Weights of a small transformer language model.
Size: 15 layers, width 448, 7 heads of 64, vocabulary 4706.
Architecture: LayerNorm before each block, learned positions, biases on query, key and value, tied embeddings.
Each number is 500 + 25 x the weight over its row's rms, rounded and kept within 0 to 999. Layers, rows and columns count from 0. Numbers have three digits each. The size before them is the row's rms in percent of the matrix's.

# layer 10 MLP up, 1472x448, rms 0.132, rows 1192-1263, columns 128-191
106:469534491517478501479521500440522476547537530557484560521477496536485501520481476525519512475486520509486588504507518453491508517496496493501515447481514488492478486506482487557508477524492509
096:447498487504527465547519491524497476502489483500485509553495532519520512506476508506498504468503545527518506507511516536507506467535534511449491513493524481466500517516564526523509498527505468
103:497498500551512489465493488472517511538503492498489513495465443499493511470491515476512502513491516507502506492469512520433494502484472468470466514500515532493543546475457485493523509569477485
090:527491496509454487540465505500499516465498462507470537489481463566543507541485551470500462485475466525481500544472528489459443460509473520459502530515495486483521501474517532467509516494471475
101:491524511515503516481508489519526478477514521463514491519528540521523495476460488492499463537467489527495488517513447447531502469508476489492477489501494502479515500477479493522511471491506486
095:480464490558479467506505482529463494498493497477502489533513515531458511474501507508473525479509507455524465511493474477529508491503508500533527503509414498505507468453499490463548517541500490
108:482478550491487502525472468468478484535527508509494524517485465476535509519517514503496504494495483515501480479515505512515477464523511516540487436441485481506505471494525484522525520511503508
096:518475472505527569532469476472517517434520497495517525455511458485518490528510515478479509489551498547459504487504500497515472505473465462455469487538501494524488459496504482538505496516507523
103:449508507494467497489534502556504516531474478490475496505512491503506497495531495480552536507515535487508442518482485489508544493480500500476470482499435517480466506444515491540528477502530521
095:493525492500507470530475508473496521501504485489475479460469457477470445493499518530486511487515499519466550498473442500523487502501508422485543529499504479523520492529528498495519502505504528
097:483523541504538492498485431534509479479491503462497532479506487461531488512519472519514465487483535484502496444504527529483496513457494514528516476475523502521520528499525477452520507533534507
100:504492478475470530469461489473498540503472524502479499440486497476449530490529504474480490498468526538500513489469488496474494528503464497507488454461483487497479495506513501497524493484507508
105:512495536513488534503453492473535530464510458498537534478537488498454490483501507476513515521500498523505495534486510488469481514517522518517453519505502452458497557512520468526404541459552535
099:545487502463555494511521465464482539510503460478531514518479452511459494532484505495478455511504546514484491501497478495513522514495489506494548491491515489505506454517526465502486523518487493
102:477497501549476478460476481463474475453526498513536521492493482495433513494501500502506511510466531501463468507495506554476489484531469472523488504488507513513457521517519521494479482418497483
099:501499538483511512502535462483541475489434489513516510502491478508471499505529501441509458513515516507518512492480467508489479517514491549494561469524511493545454481460523500492524467487511463
105:488501455521498490525503522516521485523506482503499481517526517443541518499499481500504500499458531516515436460529472517524521522514527516524520459514484502548492517524510514496506529506494553
102:523493486480521532523479475548453498479543516521545521522528503495511519467498476513492463508484500504471507488508483491510487458488516479524501488476549483505498514524441479473490484480481482
098:482477445528461539503481471470481506499499523526485506486477507504522525507507505494498486494492504501429509482507528510566504516498486501491499529468538503498513458467533499484523544512490481
107:491483564481529507488482496525518491479520468508518498537535494491487473515487467525465466512476501458460522546487537500535527500428497499557494477488515449448487515536515533496485467508523481
110:503520519492472503469512554499492518498472515492504498479533510508459482516540512457523491458502491485522502491483455516493534513551535503560501529494492559529470492483474521519469490465593495
106:461521502512522514486465540479477460480516508468524507516508530521500508526510479482497526523520504493511444480500496463509516496487467488527464508466523505511533504533477511496509484487452476
101:503485515472472512495485486463486517522447531532530509492456483481512453504492545481481494522509488493456499517479479483492466494502531475495499514479508504520541525505479537525503501469554523
112:516499461544472489486520484533507487499503502504502505526477519496485473513520462504519537475492497495498504470519502495477520488500561553499523518531527495435445448478534506494523495500505530
091:474478525534509487545489541513517500492507540515535485496475502511508523504487486544503487543528545503447522470429571532533482463532529491461506544499509501555496478501501503478470523511447498
103:477495484500488517532510466554490518490512493519525491533483541493515473489496492497521449474510494488490469532471494479479497450523521471511526479528494510499472518500463501531532502547489507
104:513497498507542498507507497509547518489458518473494477528494468479487472486458497517511501498481505485495475460467506497523469516515490451516493485557482482519507469459465507527466515511507490
107:491522503483528490505504505523475477486508526440538455545482529480490470508491524472517490499568512508545460492498494461483489465502524484518441529543495537541496514489502495513444457512526479
099:440496488485510477496497510466547498484539495581531568562477499499553459533517542484502521461504495517494488522430494516487501517521497498527486520462525487479497477504552519477512505446503523
103:497519507521499494450470444491487508483476512511474505479491502510506474507531481546493468508506478438479523496524508522495493524493547473467487479524499526533477517498484496531496435507455484
099:519470513531494498477477518486518555505466512488545483500452520497518498465517509517518460447515529473511474431505495493512507474498510518538506492489456495504515500484466478519535501524509491
100:492503503511457513495506468518517495488489527489523468523505464469486541473535519491521488524473484492559482453475505480514501518534508518498496492523475490484488541502412495511504492494493496
102:530486529505465477515532531472475492481474516512507517461493495517498487513490533475505530533502523546503487507484481500492501511457508542474464440513491523508530482503536507463458482484490554
112:495513494493532523491456485479561472493522532513524542517488541500519498490486505480460510524525520513432521532463486498508506501458519550499469467503516513500475524503518510467493477523492462
107:507513487453536512505544523493442513451489486506507515527478534504476454466512559491496495514490499423486514531510508514474519460495495455500532528530465524496534527476485506490481523519506505
106:484449447517504473468504485468479498476504543485516523499509479511497499514483462480520534516481489455491489503501557480472513473532500509474477529417468520523494432508485493461518507503480489
092:495540527472477523496483468502537501515461510493503498504509492462504563504498547510535522498463549544539541504457495525482528496531513498472524463519449493517455508523544530538530510458545550
105:492525467453505505488470484474490510529557492495492475469540490477481505456471492509537547535519487508496515501494481474480505466504494487501515532541534504493517467512446524489488491509484499
096:506509507537520540510472530488476500506492532510544477510500485516585465480507515475475484491543533499523522459499517479458498509449502464464497471520496511504542493518500467502463512494465469
098:485489493458500531483499500520514492489461516475495505502462486515501501537525532513522470512488491467472524498505492492489527495451524505510505531498500524517534492490443506503481523533509517
090:460493460510518531534442474529521509520503495452526533456491500430488507494518469495504500502511508494496473452539481484429513516444508515475463497526490524475488532525478488522514540547555567
105:457488498473457508485502450471543463499440494529510498540534503492516494474511511527489475491572531497441525511501516457562562499480479498497448483494531525509510507472505477515508491516487486
101:526504488496475510519470468506483525489484510515480505499516472481486545496509509445537487471521509511498513501455500513498532469504491498535459500504485508532525425476495517520517444533451526
092:495503480494508499521478522453521496505477481520493502512509525530544525482470468517535449457524503480491488522524484525473486511520543464487491491529501520503493490538485476519517485483534512
109:552529558550491453501497480487447498485491542528423506529482464475473499476488472493456531440497515492472504500479501506515528519492475515453529442483539500507480465515508536477541526503514484
098:490491485480468479513493510488531484501498479522514500500546536485476494543452488521433511532487530486518470524540510477525525459522494502455498533477492526493522469492495484485513490507496523
098:481501474473490515479503490504494495543540516548500494493482499464474460503466508501493474510558546496541499517492501564522455514520498484489496524506479482499494553513493487497510447486486452
101:493493521501479509501465496490522500547462455492485502543522472526473525489512502473462467487495514506522520503518440523523495469463514482516516475472486512524530535495467515518472507466493537
107:529530480461538498519478512532482485502541510491557502488470507459466516522471484516554503522546473507485489506473498477489471527504484510534490502525521453472466479509530502511512503513479547
101:531482525500512466467501458499530542512535462495528519482512505544522536518527502528506493520493480513520484484542469463470493527476512468493495476498523441476509468522466455501457517537544487
098:495488498499488514425484549480516511504466503485467479513488504492501518486520513527501498503525509440486474534522461524491486504445517477497445527501514493474500476522489489498519492496517501
106:466574487470508484463468480529505557496519441465495503488499506482569499519508518495525508513513486502508469505534510499492496480513497496513496540444527510496483507442504480492520537528493504
089:490512531460529481512499523516523520494505498513469500517514532494473512478474509517499512565473458543522484497529522483522490526518476494523447475464508524510509492491493474485491475491542499
089:494493493574514475531524533508518508478530489460532516511521476533502470501485527487482492483518496503541459494538528475573503510529475495492489526474504471520465505504481534498486498493519505
099:571533496488461515508533524454518467507484453487486531469516522499481493475508471490513506495492482507462442486519443469514478527511513532541474493440479492554488516501457510532512538492513521
108:504486472492537534486423488526509445497470464514485499495486481479544494510483489509482498470517496515454459511491486505521512527479518509468502498524522468499515529505492527536475534488506514
100:497514560510534508435511485516481531456499489527507517541531508525484492480466498552501482495502497498546504474509508540474485471492510499479499516496551506457502533479509478479524538496540504
097:463494507512521501500517486488514532528480537482535550520476522440470502501510533488474521508525502522515504514501489512538524495496495485519532470520496500519523495504486507531507508490482487
106:504471519513531469472518500530501472494511518504504493483522485478562502471496529506549534497496498509538425474428517527501455512536484500519471484509526518523500522464518533541491551507458519
099:484490463510472491527515503531520493549485517468582457506477512457488512492495522489490493466487501499507486495452522483498498515450456510518516500487498466539478475545501497485514471511515503
102:499524492497554512473504500512520522549509501496491505495504513518547501528497499536510503576499489502498478450513496464486514530485495566494524510491470498524487567477511497463494475534533509
107:499505490498473443458501539554508515520431494496521541510465491491529478507501488532473506495484517496497491517453552485494505504476502532493496511489514495510511473462480521508459536530486569
105:500520516515498464526469541530471540491504502486451506507457514495470481466493492513540486503530450501515534527517521481512480503525511539512514457490528504514470488469506466474490544493433508
099:439496519494531467496486503505496493516496511495493478489493501470483538476496509474510506486467518519514455501479473466488512485508487524508502467492493521512466455506494470448533474478539506
103:473523511555520519478529488487519507477532441517476498479499482516536495478519520512487540513527491526530505478492478539476473496476544501514498484492465500515497469561536546517529490505497502
110:491491519484502516512528502481458500503496492499534464527450544509510481521520511527445500476523509512471443560485505521463506509460503466499468503519507495509459514483527479484537519477479498
092:476473502464532511481553534495492518526495507492470541499508499484496501489467529502579491505500509494521464495506497488521492511483531478508500488501507482471466462544545499575466479514472502
098:493533505529526468462482462490512535497520500481521507480493495541524528489536522527503485499478528489493476510498506455499474492446492541572493486490481516512515545459505491549522485503548516
105:468514548504491495506439511544498491465497471475497503471490508513451554532506478503500524493450542534480500509496479518511508488510484573506471513472501526502506481523506466484521544536502515
102:497499487511501422485520513476471498472509470489449503518508488506506477484525429519477475514487517497467481482499522517497463502527501514488443503555484525490502512519502518471485479516520542
095:549465511469506459531509492487518508507509492495483526475504504501526488506524464506489534539519502533534512451510481527442516571491490497541514483483499494504531499508472538511500536518549527
103:558489473467504514499506486518539495479499500498518479502512465488501484497507488513531500550477528473541569519518492479504454522503499518526524537492482481492481517509532502492464539520509536
# layer 10 MLP down (transposed), 1472x448, rms 0.116, rows 1192-1262, columns 128-191
107:573492511518499492544459510487511501537490468496542492474525518505508525486507450510462492519515486509502533491488493471506533514481468519478472486477494470536490484502476479492461547476505548
094:495563517429486529501471510523507583493508535477521519482473526553475491473482453450523508515528525506458501524541490497463492481509518521509540473483492504478480503501486502495484527448487515
103:492480531496483476500530521525479503486543495505503506465488499476530522506515541523490515511493539487478487496419510506526474506530469458526470521457522518490512507534499500475538474492508499
095:494501443478491479504460522499521469493500484490475524491520496523510458488524530540523529513492447493541529535535438498504533474499502500466476452416491502488517497498506520440528498461522488
103:485510531488494537505537527480503533475522531513483491503562498498503540470484515512553426528515498534487472529505500525484502503477511497495478478536462489484501498502507502506497455471485495
102:515474488517490536504484497505531518509495473486538461473494519528540486558492478498511515441518498498507554500516501489473500492481514488528480469528498495516501484523470516497496497529504518
100:452491521468518499503458507534488461499480471526515521510483482515493514484466517490506544524535485539521502478460557515511543485524471460473532493502515454505468467490496524501477453498504499
100:501515521510515517502482513524515524469490512453517505515545535478508487513499505522518530500552531493461472457514539489505467465504512455521492456523484495497494504542503557487476491504464484
106:509458558506479496544525521510477493501517501511515530534493495543518534502528482513460496533485532505460510510510516496520489479457487515527451542469527501496514479497508502505486520483485480
101:519478520498469498504537500516482515501454521491513506507493494486511542475525501509513512536477516516514475487473495500500434463500473504478515493483529563499474459482482503489470497492498516
096:464456509519503518510480472491477504501500509494513512505515479512510483504511483528481470530476474495532511517513485507511501519471511544456501494485528478526507478503493484475517490505491539
105:510541510505494472477496501449446502541525512504491497494533520496508477540516493502489505515494495493496477488489499537525510491488527506490465506509485491465527466479519516466538470473535514
098:472495465479503521472444499519487525500470444506519490515529479492485513496500521541498494467547456488549491508468479501488506485474471517497510553501506532485478475483510536514493534519507491
100:483540500520507540544528528532508564499533490502534536510476505469494517475550514481537507468515516501515520477502539480492503523512531484489489515496506444495529504501503529507484517540537482
102:498492487486504527535496504519478482494500474453491561510502470502518475491472539490495526510530461504524469489526497529520498493494498497492488482499488521553501477487549467515509522506522496
101:459484526481486507468503492478485459490470495539492490541509503518486478519503482503463455491502499490489485502491515549502457452516516521525507505499530469504483495476540487472488479513474516
103:536508474555469487527517454481493514482517492537431557521479516477449430468498535547502499557524528506478503484535509486473467494544478517522459497481504482501561479475508519493517530494519462
103:515498513470474519497503493493467511473488514509495516508496492478525526484501520509533492496476495530537490488520537501527512485521523477552517504499456537523509504456463521487532537504484479
099:571508495540498493526503500494517506514508463473492480495522515511522503460449497479512478489511567480498495513477522512509516522509508523517510461530484485488537500483535509495502495481508501
106:500503513516449471490505467488485455489479512499481497514529475508475495491485474535451468488516541493471509484440512495490509553475473505482505470475525470482506541483503528483539506542505521
107:548502525465473482496537516527442523507512536527522478509487495447532490494517482489468494503503477465505516467559485515468496467536510498507530528493539507537520495462478569509516479510481490
100:492532491523477518465495481464522503526509500494500533496521496503471504504493509492477491506493455491505453522518526569498496471549491497537519472492476492505529520518538518518496546519485524
100:491518493502532511489528478535501513532485497497500497518483530541505533516489488479492493508507487510455472506529478478476532475491484514520516526479515542484493536515506503499597531440503529
108:523499527487500507500549505508477500476476530538482502512467468518497507488519486547559509460525478442476522524532454531502473522498484489508500507482481495490482496487471500513508468479504467
091:482493459532539480536465502506531484579497462519486461557503489527495484503486498512466506463456505458511487486499494470514519503459522513465483519521507547507504517510502512499523475491529518
100:484546450464446514501505457487503507501486499496521483517459519513496529496486500501513545492503527457497480506462487503477516505469496461497521482498477511523487453491524519513515545483529486
103:517493490505520505474491534476491508491464519499501500523450490512525479482521482487491438459480497508513511496499516505478481531533493477543481543544523505510529504487454461522487489491436458
110:505539497490486505449477479512510454505505510543517482516476493516507492497505521473468519517448512510490506526492459508507494466504515553489454474490563514545538481476478468460539558493537486
101:468502471537500521482481530514486501520519519546452464527475459500526469516519481469523528492458513592492499506480465517494540498494498517508489532481521517492513517447516498478509524465535500
108:500485553539517502542505453439528500472497494554468538490504485478508467524503499506519477464487475471477524519468480520495494498497523490510480489513553505526469489505470449526456533517505506
101:452508512499480500535468522500533491539480511460497497495483534524536512511511474474519543494495460501489492510491532452500492523476506484473474480530486529537568488531471520507512502471543542
101:483486481523551440498488531508499511465497507488489468517510512497494477479443512524524475524518467488470483525525476545496527489482466528452431489462489492529498488473529483526540552499500495
103:489517469478521523534544497475508528484517514511476484496533489531488548483515450526482477477498501485446506469491477508532516497510537527513510510465525509492516486482517492515560476496457486
110:533494509484518516520521500479483523474545520486506488488465536461466483534502518466494530520482537470507503498492482518500537497456521566503455496543502492507470508497494551517498455523514486
104:507540512486498510492504495488502496474516513516540446526490488514488502476497546517478498486475476515514493462479465514532533494504524458491494526491461516525482536478514485480488526521492536
107:503531524486498478497550504487463517460508484511508508487511445496530512501466462508505476487496483487528506552487519469491479543550497505513493490482500469504487513518517487490504487504495505
096:494520527499492515453505516487493504498507511482492491526485519514521500480479500496499510517468544534500483477508541506511504506526478489515510465461526542530523528462532491470493526504493499
105:507532444472465467491489448481499489449516501478504458503494520477516522476453451507491546513523556454465558492471496491546508478517526520487537478531506517465502477507507510511514492473524456
098:480512459465480484493511510554489524506477492519549489528507527529489534449528507474487476481506491443507523486523452522508489481518525509498489481505522474479498505518506488506496500480475489
097:538438470482483516507528459494484520499522477511527460513524491512539482474496529521468499511465522507471494459488514498523507554520503507480491535548491498558486506538510525466503513500498485
091:469499523458523498498524548482462506509486539505493491501522516506461539501499477508486496496515521470496435488487496488489528502476483478501469515483500511497521475503456479508566481537478520
102:519541504513519510522516519502501539476485494470483437445507496559464513481519493537468546444484494493483475495467491542483495505502487497475489458540523469507530477513438480477502491486480536
103:485444489478524542448513488425464538519478497505514492532521516537499516529492506464529506515511517523475489513484536486541484481518503495486482460533509480479511517491468508522504504539426481
093:475472489491488521500497506520485504481491506517500477537516547540482484485500493514454507481496527493493486527461511468483537485518424514512510530458480467477497517475507491512496520497451461
105:519513505505456473481460478492504507527464493474492456529512499513464463536482507431457531516486496511489501457487528493474504485509535525516513511457495530509467493572515525487502491517517493
098:537464495501460529497468467473470442535463493490545487486485489559509529502523460479476492470436463514504493528547482454520528490495519514488510531500510502533504482525489526485494521497490532
099:517493514535507487481517531534511539538482525522496537511498511492500517490521484528501463511514464503468494475493466497482492548537485481476512493473483492481544488517481468518524498492554515
097:461479467516533521486488512571508489477465534541493471487464535506496489519513477479469450478446477489483479484525519531532477489476468450479517443524487486490458492474563462484538506460440539
102:511497511482536450475470438500464505525494506496553467463516462459525480506463474524486479479521504496484494503508498504494478496498518513532484508508514476494525490473514543464490483477491464
104:476452496488503501495478496513460493475501522468493471553533542524511500525516463490545489495523465505515463469494506493496530503481540547519506534527503494488467512509524477482469484503509503
100:523488498496515489500434497507503473489521535479504501488509528467519540474519482469521535481487507520467518490508471527514478482483486486473517567517536509515547514456515495507486444484519500
105:460489524502486506525523528485501499534491509503494468508444480519531540508473521491481485502491480479474447480486522504536511489516476505500479508532496507424485535520474465490508525476481478
092:504544480500468498497523524429450485516466491504487492507466479503483515515562520478507495487489496479476479489483473493469521502497478496469499531465514534480477496506546472566487484474499478
091:537536508483535538461518523459510521527503566506494491493524483530483482545466487508513482448497549498516511516514500518486508483508477452541487486540464575482474515529512493482517491513478493
098:500518488515481476512504463483534450539524534511481525521496491517448531517467488457451454509495522490466488529515482525488497492461553521519515464478482471498473523517536534536481459468513519
109:473508522488514470516504469544461489500514537479502523491464528500517501494507518477503486492509543478494523495497455483503497477509525554514472496516499526514484550528504516481536532496492496
095:472578458493502523508476485558484498521492483472497507518484488490531518512516494490483517563474476539509478438500516512506469509512535444512439497520476515482482498511515490500511508513506499
098:463491548517533509512438468527453533490504498515474496472536506471533517500523516541508538484520464497454510527454508518507547526493537539497515530484517497532522462504512545533491555484517535
111:535472485529463461456458493513503536468454487527467512517513487500489519486527491509535466515512501528545526491522511511498470498558509478498477545460520529538564436467489485493510462525480490
101:497508503477518524509519458461530510531537533521493452525470491496516514442483507482527481466534519515508508514481480528523532498501506470493480514481469490492504488511473524516491498532486543
102:461491528501519491537514496531415506507504478506515538502511472509483495503481520487493545466523452493487541502449445490489462521533529488494511511513497462524473515524482519498516507477507501
101:493454470468504480514500478453484459495519516512397471493487496535508509574517491528520501476462515537537464498526504529520525470447494512510524523456465508562517499533488464548517501510541507
104:483494498471472558497517471543492519481528535514553480503488499509499489503455485458524511535537529481494469481511502477466523524534496523498504449469490523504476472475476492511514516507508470
102:503471492476502494496514493508446479506521528476487493499507487506510468479497543497460505496507477465517474527514487497528538516496497464505490471512529439494466518508507495502438471481508486
105:473513476475515512494558481494499521484493517516501508528489483498482523447494515486478554501481438499514482502522474540484482516510483521533495536535563542473510482492501486498516543499546531
099:505510517510466548492447498474519475496473530514543510515462501501512527495519529467500496483554544489531501500519491489485531543493493534561488505487431504498540513507525456436499486481528554
094:528501553525524530462471471485501511481517495545523461512507466518505513502485488497506474511500491517519503464499516468454512548532515462491558483510509459530496535511497500460509502542488513
099:498509471506460510499489524525485525447459533506526506522525555504495502534498477481485503489461479441525541501499508458525506518459566487454476478492481492527465514502506513480481504515500477
101:503470476497493509502494438505479459493498471491504466487489530476537486507479465539496528477489492493480479525483491475457542468465448487507507479481497514533525530474454481519524482493493490
100:514538519467529478490516496468467522465464487520525529497509515466518537462509504493493436481498493484466482533508502508533502536514510510485525508452476497480504476503507491515504494486528516
098:554511493535546504497554528521478433477482540486479494504500484458504509464476481481483462494538513480555513512476516524508514509491461525497547475476451543503475513499552482514504499529553483
# layer 10 MLP gate, 1472x448, rms 0.128, rows 1193-1263, columns 128-191
096:526474480486501497500543504552506502508535461540538508449479490469509541495481480482496490539567507502468498440512518501504490475428519495498478524517517495524486558500495469465524511476502509
100:468519473538490475484454544525501510508472523493522491506486535475524485524519445514504445486491479451488518504545556529478506507499482501499524461488528560502472475523497487490478502518471480
095:483487507463559492528505510521481496483478503472532504517503450530513437504501524492542549491460475499515498490533486507474478486521477506489479544507524523501496505492513500491511499468472450
102:530553467466485539523528498495501517465495521466515495510518489485514504509493534483512517499454502492513484471498464499490464558543511487463488496513501523489532519508506586517480451499535503
107:482491518511513486475564501528500477493521495546485509517465590497464437477514504554510490488527512498506496511541468490522547495504533500496479478497503499500525496466537543475511507523484502
103:519523490522504546500479491491485460455500520487492503498489520523477539513487487521484532479498518497505485502456515514513493467512499497522484522489497503481540509478478522486516486466521532
102:491514522503498469473479560519510501522500486537495469508464456502464469497487474490485492494505463515521504517477500501537512513512511503527580512482508471485502534498470504518530522500542489
103:521498505533501456506494480453532516524543497515499442496469487516445508544494527517427502460527543488475521508518502493459509478501494513505532497498502494487481497578501503491501488507527496
101:529490519513481539468502454537481516498498482493462473502500501515478484513555494501483525521497523471517516481488508485501449483488482485489548495529498513527492505448482467476532453522467491
100:492493511540504496508485522518508525520522473526510515496495532507498478482516469510503546469496475486476498488471441514500511489507494514504504551489566442507528521504495518467533494470532536
106:490493512529494496497534514491495496524485530502474485464453488529468553500525513470481447484522536479483512502481534490484506495526483514491508497456465496507508537507489526522484513513547519
103:521513521510537459602506518479532468509513504539446531467516450497520506540482479509556485533462510501480501468542523469503458535475461516495477524490472507472510516494491463496490538503513510
100:501505471513511510492537448492527487448492508517474492464490483505573533514490496502504508454472491529432487456479506506476486511525451482506474537509501501493498473524445489508467524495472495
100:447475524509517485497493491489511518487490490526497476438503499495518525499510513485481476550511455466496512491528463525570463476560482536482492476461465536485515475467539475508513461518502533
103:514520481529508504487466478519513490520472499518515484483523491529521467488522511486498467486522486479553494484559465504498454487459456527532481511497540484508536487503515529488524479497526504
101:473507444511512468559485436476483445498540505513487494479469533506510497507540506515478516507495516487481528494544496545478481458456468482481515505511505452517542571483490503495532479518495501
101:463546530503491446512517500524491466485468507505513508479517468485523520529527496510497508534523524506518523486468518529484494435521522480530505507507565515473527509498500500504483470494495494
098:457526466504494505532537495513493510537489545480483533500473523491528509539477536507534462523482516468519536538502499454511458562505529480472506456504492531522475442519520504474563490539479467
102:507495517535527534504504502520511502503477523478494508529473522536514500500501556508523496497462510504578518475474477493521507516493509543473489526455512519491482512510480506534507518478501523
106:500514472475506476509443492500523532529542515535474531501511529505516483514539511520518515532497527481496496510544498505535501439534496535448509482501474498473504500515483489505514527470527474
099:553518531527459476501474520525479468472467480497492523530474484481555507567506469517517431540514483495515484487505508514505490516500502527491490482492484468467492492542454488521489535486466473
099:512497468492510544510491487502498508508485494489472496475516460507523502499518482538474514506495540522539526491457492529526532437453501453449465481506474481509493506507476499495475487502505528
108:523494481483495483550545483517504505493474452566433509511471489484529442477480503528552487459497489515512504503518513524474474484518491512471498511471505497443466540469509513513538519499513478
092:475500465518499485496490538498491461496514488507519472544510509574487521487510493472498518494487508440507524484461491467518521512485533492466503501527547504480497542503504479476434509508508506
101:508493523463505511511473494499477471530506468478505515521472505479515544475534533518452466521476427465496500546487471502493554464517506486498506487529503477545481475510495461520506496493486509
102:482469497489481527530492525526507522527515504511469502524481481502470482445494501537485493509510462504500516494481504493498522509458498523497475518503482499479522535521469517511514489532509470
106:496492471514460516503505517491473518490523431501512510494498488502540538496501491480461486533497497469432469496505516511519512524505507454509519476466495517513499495534501525516504464486495491
098:503496532481479487481482475564510477455512474498483482490533531550471539469473491443509483453499482458484501483491482521448506497507500487441526467526495481502514533507534463528502525502481492
103:487483508511525519487470490507486512468557514503515515442515509481507507492525449507476457534524512504497521490470531528501488491509497468488493508515513509532489483487493520513510457453496533
101:541497527543508529512511518486509518527516502480488460548486502501517481513498488509491507510560494544512475536465504492492495492479473482484526541529519510504490450530519467497495486475500493
099:516526493443496525520503506511473470467492502514472499488493493522470545498490508480501424502517520505510481492513488494576494496478499477507517487537485528500499477534545436500484474442528505
101:512496497497511498494492468530477483510449472478511515475469515472506523461473500491424486467448513489451516556529525491506486506476493539496486494481507508474496529497531452481496478502492491
109:502532482504539490484455508457547442508494499525488520515528523478462434510465520491495493484553518517440473529492484505516486491504521544455511496527469507508467516495538494526497462499521511
107:522502489455485502534514506523487498513524507541583483506463498514499481444506533513505532440453475454458502495492468535498524436494509497517502532501491511467506513451557480519479514493483509
103:472482535501511500491523478489512500488460471453470466487506501528502489509526480563487500505516450453490546551473523512490516509537497495538486546483507469490486536518483546506497518497514495
099:498522516536479500540492542497510489506483489527474474488443497497499487501521512500503526515529442509535473496511491464484470494530451531481451516498531462480493495520447480480513455527485496
102:494557492504516447503515499498475518493468558525531525491511507552458459526487478504527434464483495499520511561527543513503528514513494498500461473466546487489505503503515524486473528464483483
098:515507502497473517504509457488493511476509527500496504447427506490510513534499455478491478476485522512501513490514532508513496484523531565454520526530476493462487544505455507541514496466498541
097:513469489469539498574478491495493559521445509495491512518465558506538504504550444520497475536506482510504476517537469475506463488489506503465509534503522525532526531512494497511521497530493503
093:527501465522526507488532508499495516489491496506459513512529496511514499471486512511512499485518462468492484519502523522526492557516516469546498510461490445507487543494450513462467509509512464
100:523494547535516491502455505482532512520511490461498478500457509465488502472559488477501497521510538494492536527453483477505510473544453478466505447526522478479501513511523513468490515516507504
097:439484486500514488482500476482467498486460500479475494515485489509534450428505551459497487522491507458510477514476491527458524475506489519516492472554518503518473471481526490479481508495492494
097:538499491529496509520484497467493517513573502508491475486483498503545460493479476476492487491515450488454534496514551513489502443516504489471490529504543519503513504484477505512477483530484465
109:555529516527486518535495454507527545502491541509488454501487452516530474504497529546480474484525493458481497492519488503486516523492506511467534475497472496454472501483461538510516499494561540
096:494537466507489501561538511518519500515500527482462497538487499500536503512493499496518519527507489490482501515529542515502471505483497487505486476474499513478480498487473459527483493478512476
102:515457570519482481517493477477477482485496514532479478548533496497488531477531486434484508483489536521509469493519477506551493515514526535515500486484499470481466499497516513479507507548493516
101:478492508453481484492537484496513458443526518498506479498464492505497513497523514510507527487525503494509494532482524461515504428536528460519494526488512470500470499479477536520480511493489511
101:467511465516523514470481507514431537497500488491498494476492469485536526505529480501579490538525534491477481498497493508448515518474528483473490507504496504530525481521477490511539488474520512
103:543530477512513507497483536500523490534501530453519477531515506503518491498472462505504483507514548483516496531478542489507505512479500487486492474500494508503464524499499507518489496490539448
101:482511521520526480487533497514482466481512484489520479481498490485478490491484473508493504493473528471483483532519527473504483500496542488585459498468526505516469462478500492530470528533491467
102:490516481512509487536452499506494524536521531512497447501469551480524537483529499475557492487507493486493503479437537483519496493507469500507484500491480474477517463571519519532533502498507500
093:475524499508491500464536495501506486477512503485505458534508492531486548470542528472540509521484504517471507524492472538518520541514502496524452479523520516514478508522480501506519472512483540
090:538475510499500511470543472481550520483515505459491451521478478490490484564509497516531467518476535460493534488524466502544492536528482497494455541525472534474501455518522540513468500513484523
098:522492490510504489475484458484524503460486502514481511529517498504484534447459509519505479534494495526524550516546515519461490530476531490483500513526489479515534503539497523495526456492541506
107:503488494478457516464479520467480513489515480490473516493505400511509477491517493512533455466487505489505535473453492529508468480530469533521486510467540514500501446533527525506537487503519506
094:528517526508496470491518516510481497482495549495454528496480544474485523472507474442494496487498504508506488481435486526502494501474506511506531464533510475471512464510484523503472512480535479
100:496545441499495498504504484459464495515488518502469523485486526494453518502497491510490544505483502493489513504497512493523453495477471508494495531505486505507496466546521516506500481449557514
105:508490494497519495520518462520495496495481509481516476496522481495483522490484461546536506501503475507547519513519509480488484537515495468507477522490531482546494453528500537532502495512462492
099:484498529496507481505537494509516499538443513496497509511477506504514513497494501478526487533473498472518514466499473496558514497476441541515509494490494517535512468460526528475487594505509476
097:504583480500489532494505514499471477526501502521525477499504523502478504492546499507524484533517492474460541511505465533482469531532447510497504481548493509551494495507522483480499496498520521
107:493497484520484467496500502459506508454459510530461483530507503563502515529485523538501482501493459462470512488435541542537514493431479535506508478497510546509532528473474512489490491483480495
105:485502473526521478480497510448506483548490495489466498536510529513489503467503491523481528496482509534505481507515534497475506430511490516567481550482466506476470487532545520515497491490484541
100:515528473483468516508487474525520501524506471482505480488494500547519506515520481473528486472483481479526522535504520498504477501475478507513514495537511432470464473476528489516468518535494496
101:528453451497485473491506545510466501524500491531508505522493520482490522487551455539521491521509525470485529498521531496533481537471480455468468482516525488504510483510522490549535485501500487
108:519530497511469491465515515478495504511537484494495470557454511518475486530499477489451486460491500505498445464489509495480505505498527478535507513509493486517522469479480511504543496511529513
097:543513462498482501482524465520517496485495504504484502518472465558498447509526489531482504508503485482481518470478495520494513500506506536518530510525528511479508468473503499481505523531505530
097:509505502502522512519497507503468490531477510480469491532514450473488502520493522506511508492537485485480503489519507523496511530523465497449525482517498430499494475532462539491469520464514519
102:487518494534507477503476506475526526504515497511496486506451489529504431492492509498500497480460482448470494521519526464475502507536496497496462478472514466506504546460507503536501569490514541
101:501525502486525490504513505471494513523479514523479503506501536499506497490465496510495518497537511482500474462468498567488478532510462536485550501466517492525505519499516455484510548490537548
103:470504549502480501517484520502489514551499439534526515494553507493483536493499511513521462510500515442489505473488503486475442474508489471506497510521487484513516506480535441497511491510471484
102:508510464525501534494534499526478502557506500491499516502500530486508483537518476490543532507498498463539468480516510521515482491505498511525514476479505474460464481461512471481539466519506541